Weights of a small GPT-style language model, trained from scratch on English Wikipedia.
Size: 4 heads of 32 (1 for keys and values), MLP 320 SwiGLU, 2.43M parameters.
Architecture: RMSNorm before each block, rotary positions, no biases in attention or MLP, untied embeddings.
Each number is 50 + 15 x the weight over its row's rms, rounded and kept within 0 to 99. Layers, rows and columns count from 0. The size before them is the row's rms in percent of the matrix's.

# down: layer 6 MLP down (transposed), 320x128, rms 0.256, rows 92-126, columns 0-63
# gate: layer 6 MLP gate, 320x128, rms 0.102, rows 93-127, columns 0-63
# up: layer 6 MLP up, 320x128, rms 0.0993, rows 93-127, columns 0-63
down92 091:64 65 69 44 36 60 54 58 49 58 38 50 77 85 47 49 50 44 41 14 92 48 62 52 57 52 72 76 45 29 51 27 72 59 77 55 35 38 43 53 58 20 83 50 44 60 41 71 38 57 64 61 77 66 83 42 24 40 53 52 33 62 54 55
gate93 100:57 79 37 67 82 28 54 46 41 44 43 52 39 60 33 16 43 56 66 78 46 44 45 54 32 54 85 56 31 51 75 51 41 30 49 49 78 66 31 47 49 62 75 44 58 48 48 61 57 52 41 57 57 78 54 42 74 65 67 46 16 64 44 20
up93 098:56 38 43 47 73 56 39 58 52 51 63 55 76 54 41 73 62 58 28 71 37 47 52 62 30 53 67 56 64 57 67 43 64 32 48 38 67 59 51 59 69 88 33 53 64 37 70 49 70 40 59 26 48 70 32 45 45 75 63 55 42 55 28 35
down93 101:75 44 44 46 36 20 57 49 87 75 55 44 41 55 51 47 52 53 64 49 32 32 47 36 50 48 40 46 50 19 25 60 36 83 49 74 34 57 66 65 36 46 60 60 75 67 31 97 56 49 64 51 64 52 59 53 68 34 39 57 17 34 62 59
gate94 100:57 59 50 30 62 57 56 65 41 51 53 61 57 38 50 62 37 60 58 49 74 40 39 73 42 41 43 40 56 67 46 60 49 29 41 22 30 44 45 43 50 39 17 52 43 28 69 26 63 50 64 29 39 66 58 67 66 55 46 63 28 34 73 38
up94 098:53 37 52 72 60 48 58 28 40 44 28 37 52 88 42 42 50 43 57 58 41 51 50 49 58 87 43 45 48 48 70 21 39 62 43 65 55 39 62 55 57 56 53 34 51 48 21 56 47 50 44 73 41 41 30 44 26 55 76 43 46 62 39 57
down94 104:66 36 78 39 43 75 26 52 31 82 41 51 77 29 59 42 36 43 55 53 40 45 49 92 23 62 60 54 54 52 39 34 37 50 49 46 43 77 45 58 63 71 55 56 58 30 78 42 66 72 16 52 25 72 33 60 61 55 44 84 42 33 44 49
gate95 102:56 26 49 50 42 61 51 30 41 32 44 55 59 42 68 44 51 26 78 47 73 46 52 70 47 44 60 42 38 34 36 34 40 35 37 73 49 93 77 36 52 30 27 29 30 59 38 52 48 55 28 56 48 30 79 54 65 26 58 47 57 45 61 48
up95 102:68 51 34 52 52 34 39 66 57 39 57 56 59 51 77 45 71 58 71 45 63 46 49 22 58 25 71 59 43 53 55 27 26 59 52 24 64 63 51 58 41 54 49 14 52 53 56 58 66 38 28 59 55 70 67 53 49 38 52 67 60 79 56 61
down95 111:33 60 50 45 58 52 26 63 52 55 57 39 39 46 37 43 33 62 33 20 55 54 81 50 30 50 58 48 42 63 71 55 60 75 62 50 66 50 68 41 59 48 56 64 72 91 51 17 45 45 52 43 54 48 42 45 60 41 73 36 51 38 78 40
gate96 116:38 46 60 21 50 50 54 60 51 32 45 44 60 75 50 23 37 58 82 68 56 64 41 69 60 25 54 86 49 51 57 50 53 58 26 47 29 46 61 40 51 42 60 25 37 60 51 24 36 55 35 61 60 33 41 63 25 29 53 60 58 26 77 71
up96 114:68 60 45 32 54 42 60 27 59 46 53 65 54 50 41 47 26 77 64 35 89 27 57 68 43 49 44 35 43 63 53 38 68 47 39 65 56 55 23 41 57 60 56 17 33 31 73 16 38 28 39 41 43 46 69 55 82 62 62 67 43 55 68 23
down96 109:47 27 47 50 26 24 51 53 76 32 59 30 45 66 60 51 77 16 47 57 53 28 56 35 45 62 46 47 56 60 66 61 46 55 45 43 14 54 52 40 43 53 48 55 66 51 70 61 61 44 86 64 68 59 54 41 62 72 45 42 34 26 50 32
gate97 107:57 55 86 63 67 31 60 60 52 44 61 68 60 40 28 51 48 51 55 50 41 13 66 34 70 80 47 51 39 41 52 65 33 63 69 70 53 61 46 45 35 32 63 31 63 55 29 65 48 51 54 77 33 63 15 62 49 45 53 51 62 56 40 64
up97 105:45 09 65 82 47 36 61 35 64 46 14 68 51 61 52 38 43 44 51 34 53 55 35 68 57 26 60 57 14 69 42 32 78 35 54 42 43 45 42 76 59 48 56 48 52 37 53 56 20 49 45 34 45 38 49 30 71 55 36 65 42 38 36 64
down97 102:80 70 60 49 38 38 33 74 42 59 50 51 49 57 33 50 57 43 59 33 60 56 67 68 46 56 17 15 75 30 38 39 40 21 62 52 72 67 51 34 68 51 75 46 26 47 54 42 71 73 64 61 50 38 53 58 19 37 62 55 56 53 46 46
gate98 080:11 45 85 67 80 56 40 46 58 72 34 56 73 61 51 85 49 64 33 72 53 65 29 37 72 60 50 65 60 17 69 67 61 53 45 39 38 35 55 25 47 55 27 29 46 51 42 53 65 55 61 38 42 32 35 46 27 54 61 40 85 34 50 51
up98 085:43 55 24 74 57 70 45 58 62 26 50 52 31 47 33 56 37 68 58 57 62 49 10 72 61 69 42 36 62 44 41 49 48 51 31 75 75 32 65 63 43 50 41 28 47 40 51 52 53 44 40 40 59 49 19 40 58 35 43 54 57 54 42 39
down98 083:42 77 40 70 69 57 33 44 60 74 40 37 78 48 51 42 59 46 37 59 46 80 43 17 54 52 58 28 59 36 58 58 71 55 42 18 46 37 76 47 39 58 52 51 51 41 48 69 50 31 54 26 47 41 56 33 59 38 50 59 27 63 32 35
gate99 088:54 44 06 48 56 59 24 51 53 39 24 37 36 59 68 89 57 63 78 06 58 58 50 36 36 46 36 52 42 73 53 30 60 42 77 72 42 36 49 56 70 39 50 46 38 44 64 55 47 59 31 32 27 42 30 48 55 73 41 59 39 25 48 52
up99 097:88 68 38 56 51 30 42 34 46 33 53 83 74 56 56 79 16 33 48 43 44 55 70 45 36 49 24 48 55 48 26 42 74 60 47 88 67 17 39 47 53 65 41 48 40 33 49 40 67 74 53 50 70 33 45 54 55 26 31 59 46 63 42 42
down99 092:57 40 44 51 36 82 06 62 59 66 47 43 50 57 52 18 51 58 49 47 51 59 52 80 39 47 64 51 76 42 53 48 44 65 63 24 37 44 56 56 70 85 59 54 42 61 42 15 38 29 23 82 29 43 71 58 65 56 57 41 80 39 68 60
gate100 103:49 69 39 26 53 27 44 38 41 27 62 17 72 44 47 56 49 57 22 47 49 27 51 74 41 45 51 44 38 44 25 29 50 52 66 38 57 74 38 40 42 57 35 84 35 33 62 54 20 65 49 40 63 46 64 51 37 56 36 35 34 84 74 28
up100 106:59 61 55 33 58 25 64 13 47 29 57 34 18 66 53 34 57 62 51 46 75 16 47 66 47 50 33 67 37 61 57 41 58 67 40 54 60 59 55 58 33 63 35 47 54 52 67 46 46 42 62 20 68 47 47 84 60 51 22 69 66 51 29 53
down100 101:38 44 39 56 67 76 71 45 44 70 21 66 61 47 60 44 64 30 39 78 66 47 94 34 47 64 65 64 45 41 43 44 44 67 50 59 38 31 53 61 43 53 45 07 40 79 25 48 82 52 38 79 47 69 51 36 63 25 55 60 54 55 79 38
gate101 089:73 45 35 41 25 54 61 37 46 42 63 59 38 31 48 26 52 62 79 56 51 40 31 64 43 00 39 52 58 33 29 45 27 41 49 58 53 41 46 67 41 35 45 40 76 44 28 38 56 31 53 35 50 44 75 59 84 38 25 43 66 71 53 36
up101 092:57 31 44 52 48 61 27 08 65 32 58 07 37 48 30 23 36 44 50 41 60 39 29 83 70 45 19 32 38 51 33 66 29 63 60 34 49 46 48 42 62 55 49 43 38 20 36 58 37 39 40 41 67 64 64 38 51 36 34 25 64 54 53 39
down101 092:53 63 58 57 59 57 24 46 37 45 44 18 45 49 74 55 40 37 40 54 67 50 51 53 56 54 41 02 27 51 55 78 42 44 36 65 18 56 41 61 19 54 51 61 18 41 47 50 57 39 55 34 36 46 76 36 39 56 56 28 50 34 61 54
gate102 087:66 74 57 37 39 50 35 81 46 46 43 58 41 10 47 24 35 61 74 42 68 50 63 50 46 42 37 61 51 39 19 34 22 66 70 59 69 57 56 62 41 56 56 37 60 74 48 49 43 51 45 55 43 41 39 66 68 36 70 79 53 62 17 48
up102 089:69 35 54 71 67 45 31 51 71 57 33 59 36 56 55 74 68 62 52 26 25 19 45 55 49 60 52 45 77 65 69 66 39 51 42 33 47 23 63 19 29 48 50 60 42 43 43 32 64 34 46 63 63 47 42 47 35 44 46 61 36 51 59 55
down102 095:36 24 43 42 57 57 68 77 51 81 39 30 64 55 37 38 55 56 30 51 39 39 68 59 41 38 65 64 50 36 19 32 33 30 36 54 61 68 83 50 72 42 36 61 57 74 80 66 57 60 59 47 44 37 06 63 62 39 40 17 61 29 40 44
gate103 094:47 79 39 42 40 33 47 52 26 48 39 34 37 61 20 18 39 67 36 70 54 43 50 27 47 61 51 50 66 46 86 29 45 55 48 60 34 47 81 33 67 73 53 62 47 38 31 48 62 40 58 51 47 66 55 24 87 48 43 55 42 50 36 65
up103 095:60 44 66 69 41 26 53 45 45 61 51 44 29 34 42 24 39 71 57 54 69 41 33 44 54 53 37 57 60 45 43 46 35 44 62 69 50 31 66 49 44 79 57 74 40 53 76 33 68 65 70 41 66 44 65 37 40 81 70 68 51 62 40 32
down103 097:58 57 49 68 61 55 32 50 69 73 50 46 53 56 48 79 38 59 42 92 37 54 54 60 29 51 22 58 13 12 66 29 33 52 46 61 46 39 43 64 65 57 65 48 41 84 34 43 53 29 54 55 58 31 43 30 36 69 56 66 40 48 50 57
gate104 107:47 45 71 42 51 67 53 29 51 48 61 63 61 46 54 55 50 49 72 64 66 69 59 64 67 65 75 50 50 67 38 32 53 65 51 41 50 70 52 34 59 29 53 47 57 21 58 18 27 42 34 52 47 47 31 62 40 79 54 48 48 62 41 59
up104 103:43 58 40 93 57 52 50 56 43 40 18 42 64 47 38 67 37 47 49 56 65 54 37 43 69 52 47 34 30 90 69 53 49 49 42 17 56 49 24 55 67 59 65 42 67 56 39 88 40 37 47 46 55 63 57 32 27 32 72 66 60 40 29 65
down104 105:77 55 53 67 39 75 37 39 62 61 51 28 73 37 18 57 69 54 49 35 76 42 41 47 48 58 49 34 59 52 45 43 53 40 33 39 61 67 56 65 59 64 34 56 54 46 58 44 07 36 39 47 42 36 26 58 33 71 51 83 40 38 39 58
gate105 108:62 27 69 60 19 43 48 55 26 83 61 57 39 65 65 59 47 60 65 53 30 74 83 56 47 68 57 63 25 36 19 53 59 72 69 19 60 25 57 43 18 41 73 46 49 31 70 32 40 58 25 73 52 58 40 49 41 52 45 34 58 56 47 58
up105 107:50 49 23 35 38 36 54 43 59 60 90 63 44 58 50 64 47 57 25 36 61 78 49 46 49 58 62 50 33 39 41 47 77 51 50 35 62 63 26 53 31 39 28 38 40 70 63 45 58 50 42 32 44 84 44 72 48 62 37 41 29 53 81 58
down105 110:64 53 65 56 46 82 43 51 25 30 39 52 50 24 22 70 73 48 43 52 25 53 61 31 41 36 57 54 60 61 82 33 40 55 20 37 39 40 47 48 50 72 51 51 44 56 37 49 76 36 57 38 34 66 54 33 44 53 34 48 53 58 46 74
gate106 088:38 58 37 55 55 45 34 22 31 80 56 27 54 66 71 38 16 32 40 47 22 50 66 61 58 36 54 44 52 63 55 33 63 13 51 50 72 50 60 48 38 51 36 32 70 52 61 28 61 67 49 60 65 39 68 78 68 57 56 78 63 26 34 57
up106 084:57 54 61 59 47 42 32 12 38 83 57 39 67 47 46 34 28 39 34 61 41 43 33 50 63 37 41 44 44 39 49 41 28 00 44 49 46 38 45 48 48 71 53 48 67 29 60 44 78 49 51 42 74 67 71 61 72 65 52 45 42 27 47 56
down106 088:55 43 68 54 55 49 24 54 41 41 61 66 68 29 61 48 58 73 53 55 55 61 34 45 58 51 33 49 45 45 49 41 35 49 44 55 68 35 33 55 33 59 64 53 47 48 76 63 53 24 73 61 35 64 67 23 80 45 69 21 38 51 54 66
gate107 100:71 53 58 26 54 45 56 22 69 53 43 51 58 33 56 61 32 40 29 26 40 52 41 33 60 46 12 47 20 66 69 58 33 42 39 73 23 21 53 22 49 44 47 60 71 35 46 41 37 34 51 55 28 54 40 52 73 43 53 44 34 51 55 48
up107 104:65 34 52 54 50 69 81 35 69 51 74 38 44 54 56 30 29 69 73 34 52 26 76 34 57 49 48 57 41 40 63 51 49 64 47 52 72 21 48 57 65 44 54 56 60 61 27 74 18 64 54 61 60 55 45 54 91 49 31 25 56 51 27 42
down107 105:12 65 74 66 51 26 33 58 37 69 22 43 63 63 40 54 64 60 59 62 45 64 21 49 16 48 78 67 88 61 21 47 22 63 41 41 47 81 39 60 49 60 26 57 16 68 69 53 72 63 60 41 53 42 44 74 28 42 48 49 55 65 52 57
gate108 105:36 63 27 39 57 35 39 25 62 26 39 36 36 57 74 34 44 40 57 55 53 32 64 82 40 11 42 38 39 55 57 40 75 38 71 64 62 71 36 57 16 65 47 54 65 38 35 65 58 26 53 54 44 53 62 65 62 27 46 54 33 48 23 63
up108 108:65 50 66 51 38 66 58 65 40 92 48 54 78 50 45 40 40 49 41 64 62 81 52 55 64 47 58 57 63 30 71 39 47 53 45 40 85 47 44 38 49 38 53 36 37 26 37 47 42 49 65 25 66 66 18 54 29 70 38 19 44 75 66 28
down108 106:33 44 44 23 43 67 55 38 41 75 55 68 51 58 39 63 46 57 51 39 41 27 35 75 39 31 18 38 64 07 75 72 63 50 23 41 60 54 80 25 24 34 40 49 68 55 20 63 29 79 60 33 48 58 59 26 48 65 35 49 40 44 70 37
gate109 099:32 73 40 50 58 17 51 42 74 39 39 52 60 32 72 64 58 58 65 40 40 80 24 59 55 61 48 54 47 94 18 81 69 59 39 56 63 51 71 70 68 33 34 70 39 31 73 42 29 57 43 56 16 55 78 70 54 37 46 53 55 43 64 49
up109 097:51 43 42 38 53 42 39 77 34 41 44 71 33 43 39 19 58 77 43 55 69 45 59 41 34 61 62 42 43 46 67 99 43 52 55 48 48 81 29 58 13 53 40 34 66 54 71 38 38 51 47 53 67 69 29 27 60 18 40 44 68 59 38 35
down109 102:50 55 46 44 48 51 53 60 41 73 41 32 57 27 43 65 66 32 25 34 24 63 56 42 54 36 45 39 45 55 58 07 56 57 73 71 56 07 64 49 66 49 67 45 45 89 24 54 73 52 61 56 59 48 41 60 40 30 22 35 54 51 57 72
gate110 093:71 44 46 62 45 62 47 46 65 71 25 35 42 63 47 57 64 53 56 53 25 56 55 46 51 60 57 38 48 52 55 51 43 52 55 30 37 50 63 04 62 56 51 40 49 63 88 54 45 36 42 43 19 47 48 61 56 59 51 50 80 27 32 59
up110 094:39 50 62 48 27 52 61 62 43 38 65 75 63 37 52 44 23 83 49 52 95 49 55 53 48 45 47 37 36 44 58 40 61 41 69 74 50 52 22 31 53 26 44 56 92 34 54 55 57 31 56 68 47 50 54 53 49 62 29 62 32 41 53 61
down110 096:25 69 49 21 68 25 79 36 19 53 52 51 48 80 67 72 55 51 52 70 41 43 62 57 47 35 43 56 67 73 37 48 51 47 40 47 38 40 47 34 25 73 63 23 49 41 32 59 39 25 64 28 40 64 43 50 61 48 56 50 43 26 42 69
gate111 095:61 57 42 36 27 50 63 46 58 38 48 51 57 35 39 41 46 19 36 41 36 95 58 20 42 51 54 35 62 25 72 37 53 74 31 31 60 40 60 52 49 55 43 71 59 67 75 53 85 19 60 73 63 64 51 70 53 33 68 60 67 33 68 63
up111 101:27 68 49 36 76 38 41 70 59 33 19 35 57 56 43 46 47 46 54 54 12 33 56 66 57 55 52 22 42 47 61 45 50 41 44 49 55 62 31 61 53 59 45 56 22 49 27 66 81 17 67 42 45 32 30 56 38 62 50 37 53 51 42 87
down111 097:55 58 50 60 50 39 66 44 30 81 45 60 51 51 91 44 35 39 64 52 38 66 63 28 48 53 46 69 80 69 78 57 29 60 56 68 65 55 52 40 36 71 48 53 43 36 26 52 56 42 52 75 41 38 69 47 87 57 45 42 68 37 67 35
gate112 102:49 60 57 14 47 72 44 49 76 49 53 45 34 66 60 64 58 64 36 35 57 66 45 49 36 71 28 30 45 52 45 30 59 32 38 53 47 65 69 45 54 47 53 52 58 45 47 45 16 67 46 66 68 67 48 53 77 52 15 54 34 48 68 32
up112 099:36 47 39 61 69 39 50 54 38 52 79 43 49 37 41 85 43 37 76 56 58 48 58 16 53 71 51 54 27 43 52 42 65 60 60 37 39 50 39 47 52 34 60 28 35 44 48 67 52 36 41 17 32 61 65 73 58 55 69 50 51 55 33 42
down112 103:42 39 19 44 59 27 46 36 45 43 49 65 53 41 60 41 47 31 87 33 62 51 31 63 59 16 58 64 47 57 71 43 41 56 61 49 41 50 56 60 53 36 46 36 92 33 50 50 46 45 64 57 61 45 90 40 65 55 27 57 52 29 29 33
gate113 093:37 44 59 53 70 39 43 29 60 22 49 52 60 22 44 62 50 49 73 43 62 63 55 54 24 52 63 62 69 49 42 71 52 39 45 26 31 52 70 44 36 46 61 32 08 45 46 42 45 47 46 57 79 41 44 34 31 54 21 18 52 28 21 61
up113 099:54 67 35 47 54 48 58 69 68 72 46 46 60 40 52 41 50 57 32 72 54 48 68 63 42 29 60 56 62 52 58 46 34 55 46 59 50 56 37 46 62 40 73 37 37 33 44 25 64 43 59 37 70 46 40 52 43 36 67 58 53 60 85 59
down113 091:22 48 68 67 47 45 44 53 50 52 79 56 69 69 58 53 61 55 44 73 54 69 57 51 53 44 52 45 39 50 46 37 48 41 44 51 38 62 44 63 30 39 22 59 50 83 75 57 23 33 56 61 57 67 48 68 32 32 64 48 47 54 43 75
gate114 101:28 73 35 50 53 67 55 68 42 51 19 31 45 22 77 21 59 74 53 72 58 69 61 45 67 42 65 59 55 69 65 64 31 46 46 42 44 49 27 69 62 40 41 32 60 44 61 65 52 75 47 89 55 25 62 31 60 53 55 29 63 69 53 69
up114 101:20 68 29 54 23 68 51 61 51 35 76 28 45 71 28 52 56 40 35 70 39 50 51 62 49 32 53 79 54 22 63 60 25 49 44 76 61 42 45 43 45 38 56 61 50 47 28 47 44 51 52 61 67 46 63 50 62 56 44 56 54 59 26 78
down114 099:42 59 62 47 38 50 43 72 46 46 50 56 38 31 54 57 50 58 79 61 62 67 46 48 50 42 56 45 70 52 58 27 65 32 31 57 52 49 36 61 47 54 35 31 58 71 46 73 47 56 78 67 43 54 63 42 06 61 58 39 71 25 56 48
gate115 106:60 53 49 50 55 57 42 16 50 34 33 27 61 56 66 55 50 35 54 47 49 38 77 57 66 42 20 39 22 28 25 72 41 32 37 89 65 58 65 36 40 53 52 36 69 55 60 38 43 70 58 43 41 63 31 78 58 51 49 39 43 44 77 48
up115 105:66 35 68 22 68 47 59 27 59 37 64 48 46 57 46 38 54 48 39 52 57 51 67 55 49 52 37 53 34 14 38 53 41 58 40 79 69 68 53 55 44 12 28 54 81 23 46 37 53 47 39 45 19 27 52 49 48 48 55 47 39 70 55 21
down115 100:69 38 41 50 48 58 58 62 60 51 37 65 65 55 69 54 45 56 69 52 57 27 46 22 81 15 48 55 76 79 39 54 41 69 58 08 36 84 59 82 54 44 36 60 11 68 42 66 41 27 79 56 54 61 55 53 39 48 69 70 49 61 46 66
gate116 095:45 53 49 40 89 55 10 37 53 42 48 49 61 53 49 43 59 30 29 43 67 62 55 90 65 23 39 20 47 51 58 32 73 58 55 42 61 71 48 56 38 45 59 30 41 44 34 46 51 50 49 39 52 52 51 46 53 50 48 80 37 44 43 55
up116 099:51 55 56 43 69 41 63 44 53 54 42 22 43 63 48 42 38 48 66 58 45 54 54 53 55 36 27 61 44 36 49 65 45 51 51 67 29 75 64 39 82 67 86 36 57 68 58 64 17 66 58 74 64 64 67 18 37 52 59 43 37 38 32 44
down116 093:81 58 58 76 71 53 45 45 68 49 51 54 51 68 50 60 72 33 51 43 59 61 10 68 67 38 32 62 55 93 46 45 36 60 87 60 32 33 30 62 51 68 73 44 48 50 65 51 37 60 42 54 57 69 45 54 67 40 61 49 70 61 51 30
gate117 107:40 73 38 55 62 57 64 56 61 80 56 79 42 32 49 61 36 53 38 67 55 40 60 53 17 29 25 64 55 22 29 63 37 12 50 52 60 51 43 52 43 19 54 56 48 50 48 37 34 60 40 80 60 59 66 56 80 56 34 46 38 54 42 59
up117 099:45 73 49 29 28 34 54 24 91 41 57 74 60 26 84 51 69 39 51 66 66 67 64 35 29 63 55 67 14 72 32 48 47 56 33 34 61 60 76 48 67 60 50 40 62 33 47 43 39 52 48 62 52 24 40 57 50 37 43 40 41 54 41 66
down117 097:61 55 55 53 44 41 21 48 57 42 50 46 58 43 74 46 67 42 60 47 31 48 43 53 78 62 53 48 72 59 61 74 54 42 54 58 45 26 24 37 42 47 30 42 48 58 71 37 44 38 52 42 32 37 38 66 27 56 41 37 51 54 48 40
gate118 107:32 34 19 32 29 69 48 27 55 55 71 41 43 79 75 62 45 34 33 45 28 75 46 47 59 61 49 37 30 52 19 51 93 42 62 73 45 45 51 31 30 56 52 36 44 44 69 48 62 50 43 89 63 66 23 39 61 26 47 35 52 46 44 83
up118 111:36 72 57 33 51 44 51 39 44 55 46 44 53 49 37 95 39 64 21 38 33 52 23 51 61 21 46 46 37 50 37 61 52 80 52 28 40 23 31 45 57 64 46 60 77 45 64 53 49 47 42 35 61 68 73 42 44 64 57 74 37 50 32 54
down118 104:39 49 53 35 23 55 16 76 48 61 56 44 37 66 74 53 92 36 40 40 32 55 45 64 63 41 68 45 67 60 37 47 74 56 60 70 38 33 64 34 36 67 49 44 68 73 37 26 47 78 14 67 54 30 38 32 56 49 39 58 42 62 55 43
gate119 091:12 48 63 36 47 42 56 71 53 58 42 72 45 60 42 77 49 28 47 67 16 26 52 28 54 59 50 20 47 32 41 35 36 44 55 54 35 54 81 75 54 54 63 45 58 40 53 57 39 56 59 43 26 64 61 58 59 46 48 21 44 40 52 75
up119 094:45 32 51 42 40 48 31 29 58 47 60 24 43 50 49 64 28 63 54 08 69 69 71 64 50 67 69 50 47 59 38 57 47 60 73 73 43 55 45 35 27 31 60 52 38 66 41 32 40 39 49 74 70 52 48 65 76 69 37 60 27 25 47 23
down119 094:25 52 31 56 67 52 77 33 45 67 67 46 47 20 42 76 50 60 70 40 60 67 56 55 49 50 70 53 38 33 59 34 52 53 53 54 62 71 59 33 59 56 58 51 50 60 75 54 64 39 48 39 46 64 66 72 71 30 42 54 32 53 50 39
gate120 098:52 25 59 16 53 50 63 55 66 37 29 27 35 21 44 17 47 68 45 48 60 46 67 41 76 46 21 41 50 45 52 46 25 33 57 71 47 65 73 58 31 52 54 80 45 48 41 37 47 43 68 31 44 40 51 44 52 43 29 52 31 57 66 30
up120 098:54 49 46 52 67 65 64 51 52 63 40 74 69 48 36 70 55 82 68 53 41 61 41 37 60 53 27 80 44 35 60 53 70 40 32 42 58 61 47 47 72 56 65 60 61 41 57 57 77 68 42 52 50 60 27 78 59 44 57 65 41 28 37 48
down120 098:33 43 35 60 45 47 40 58 38 43 63 55 43 68 49 67 61 24 27 54 30 59 39 39 59 54 70 29 36 85 37 43 58 39 76 63 56 51 58 47 53 40 45 42 33 39 44 48 45 63 48 49 68 15 93 42 32 62 59 49 42 30 47 37
gate121 094:41 40 47 38 45 75 60 52 79 39 45 66 36 27 29 63 67 69 33 51 55 43 48 40 75 48 77 82 37 57 73 47 42 45 51 47 36 35 64 37 67 24 30 68 43 53 31 45 69 35 33 47 53 69 45 41 47 54 32 57 55 59 32 35
up121 099:55 36 34 39 50 61 40 53 36 34 41 20 12 71 31 49 36 33 60 50 29 50 46 20 44 48 44 66 55 47 48 47 20 19 56 22 68 34 50 62 54 46 52 50 43 74 57 48 25 77 51 63 63 57 69 25 34 71 56 45 56 51 49 41
down121 096:38 81 30 76 36 33 56 42 39 49 70 63 41 14 37 56 48 69 53 66 59 39 69 41 66 51 65 53 31 43 47 22 73 29 69 48 55 34 56 40 33 57 53 49 53 61 49 46 99 42 87 62 36 65 79 39 57 60 55 73 34 56 37 48
gate122 094:56 51 75 14 34 35 42 51 47 50 45 35 64 34 46 34 52 48 72 37 57 39 58 56 43 50 48 49 32 55 66 39 58 71 27 63 40 81 32 36 58 18 15 57 32 53 35 21 57 56 25 43 33 36 46 62 61 36 25 46 33 60 44 51
up122 078:53 71 34 73 76 65 59 52 54 46 38 53 36 59 46 64 32 53 25 47 53 48 43 43 71 46 67 65 68 65 26 68 42 49 45 48 47 25 87 51 22 58 59 35 68 30 68 45 32 67 56 73 64 47 61 46 53 48 88 52 60 36 62 57
down122 090:36 43 83 48 42 52 66 50 50 58 42 15 49 43 40 30 41 68 48 54 43 28 69 38 39 44 86 63 42 75 20 45 49 69 35 51 33 64 44 51 47 39 38 42 59 46 50 32 46 69 29 57 57 30 73 57 71 61 42 45 33 43 56 65
gate123 098:76 47 52 65 48 62 48 50 91 24 50 74 50 59 36 50 34 51 65 65 31 72 55 31 43 84 21 27 32 59 38 57 71 57 67 30 37 81 53 21 70 34 37 37 75 38 51 50 33 60 50 82 34 43 26 59 64 46 60 59 48 65 36 39
up123 093:58 24 64 42 78 58 46 41 29 39 25 26 41 56 68 54 70 52 51 52 37 61 44 50 72 37 66 33 51 37 47 45 51 22 39 43 48 65 59 47 28 59 31 44 33 54 62 61 70 43 31 36 58 29 58 40 39 42 47 56 52 41 85 80
down123 096:62 44 75 42 58 59 53 43 57 81 53 59 39 43 40 45 48 72 85 47 62 39 65 42 64 31 44 32 36 85 41 46 73 49 46 53 55 65 49 24 49 39 53 46 62 63 37 53 40 66 41 31 66 65 38 50 36 47 65 63 59 51 58 40
gate124 104:81 52 38 69 56 62 41 66 59 57 54 39 31 31 29 40 53 63 65 62 53 39 78 37 57 50 67 44 59 63 55 40 27 23 70 60 26 38 67 49 36 45 41 26 24 44 46 39 36 28 39 74 55 46 66 49 58 73 46 63 66 28 57 60
up124 104:83 60 71 28 24 19 47 43 29 77 39 49 32 44 64 23 48 58 56 41 35 78 42 47 60 69 55 39 45 45 29 55 42 42 50 24 47 52 42 55 56 36 53 48 44 65 44 40 26 44 47 55 40 52 43 55 45 80 16 38 58 34 54 34
down124 105:65 53 49 45 53 53 28 52 22 41 70 46 36 30 48 71 45 27 45 30 33 88 35 75 31 23 59 59 41 50 57 44 48 59 33 67 41 39 45 45 79 41 65 38 21 54 63 52 49 45 14 62 66 74 44 57 44 66 59 56 36 45 54 29
gate125 123:43 54 69 47 19 70 65 71 39 52 32 46 51 55 56 62 46 56 17 47 51 58 60 50 66 43 43 52 45 60 37 70 25 33 15 46 41 71 49 63 23 65 30 60 34 40 52 38 58 56 31 59 27 40 66 55 59 50 46 67 41 49 94 44
up125 115:76 58 76 47 54 71 37 44 55 68 54 45 55 46 36 45 41 50 41 52 58 56 58 44 58 53 85 20 66 66 41 57 30 63 58 42 59 63 65 57 57 28 38 61 62 45 61 45 27 27 32 53 57 37 34 40 24 37 82 45 68 56 41 35
down125 117:50 79 54 46 57 42 77 49 43 56 58 54 50 42 59 55 45 31 40 42 34 89 50 57 30 27 14 23 56 42 45 69 69 39 43 52 20 29 42 37 33 43 44 38 43 71 92 24 49 41 46 60 39 63 53 53 45 54 54 45 26 59 48 41
gate126 113:38 43 45 35 49 49 48 35 45 26 56 35 58 33 27 72 71 39 33 42 65 61 15 59 61 55 33 52 65 84 68 48 43 66 51 31 20 52 45 75 41 50 63 66 76 41 65 38 53 76 58 60 48 41 46 26 38 28 49 30 38 68 49 52
up126 109:36 57 25 47 40 62 62 60 43 27 49 47 53 44 08 69 47 27 34 44 53 53 53 43 83 71 37 39 80 31 70 46 62 47 45 50 38 21 46 75 49 45 54 30 52 51 57 26 61 69 36 50 69 33 53 36 19 43 40 44 32 57 60 50
down126 110:37 43 46 55 56 38 45 52 82 58 34 50 31 56 31 38 46 49 64 08 34 63 68 64 56 28 21 48 32 47 84 38 35 51 46 52 48 65 64 23 67 42 34 55 31 80 57 49 70 58 39 53 32 30 57 84 51 56 54 46 60 34 71 22
gate127 104:50 72 32 29 43 59 67 49 34 49 51 55 57 60 72 67 47 40 36 63 64 38 24 65 67 55 71 54 56 01 44 53 34 70 59 62 48 48 41 48 28 35 54 94 25 22 66 39 40 52 60 36 42 61 65 53 46 69 33 12 70 52 50 60
up127 100:42 40 38 58 86 64 51 21 53 51 25 09 70 59 53 27 56 41 69 34 57 63 43 49 59 52 58 54 34 23 46 14 31 62 35 56 40 47 47 56 40 45 54 29 45 44 44 64 36 52 49 52 52 43 39 23 24 46 52 46 55 45 56 45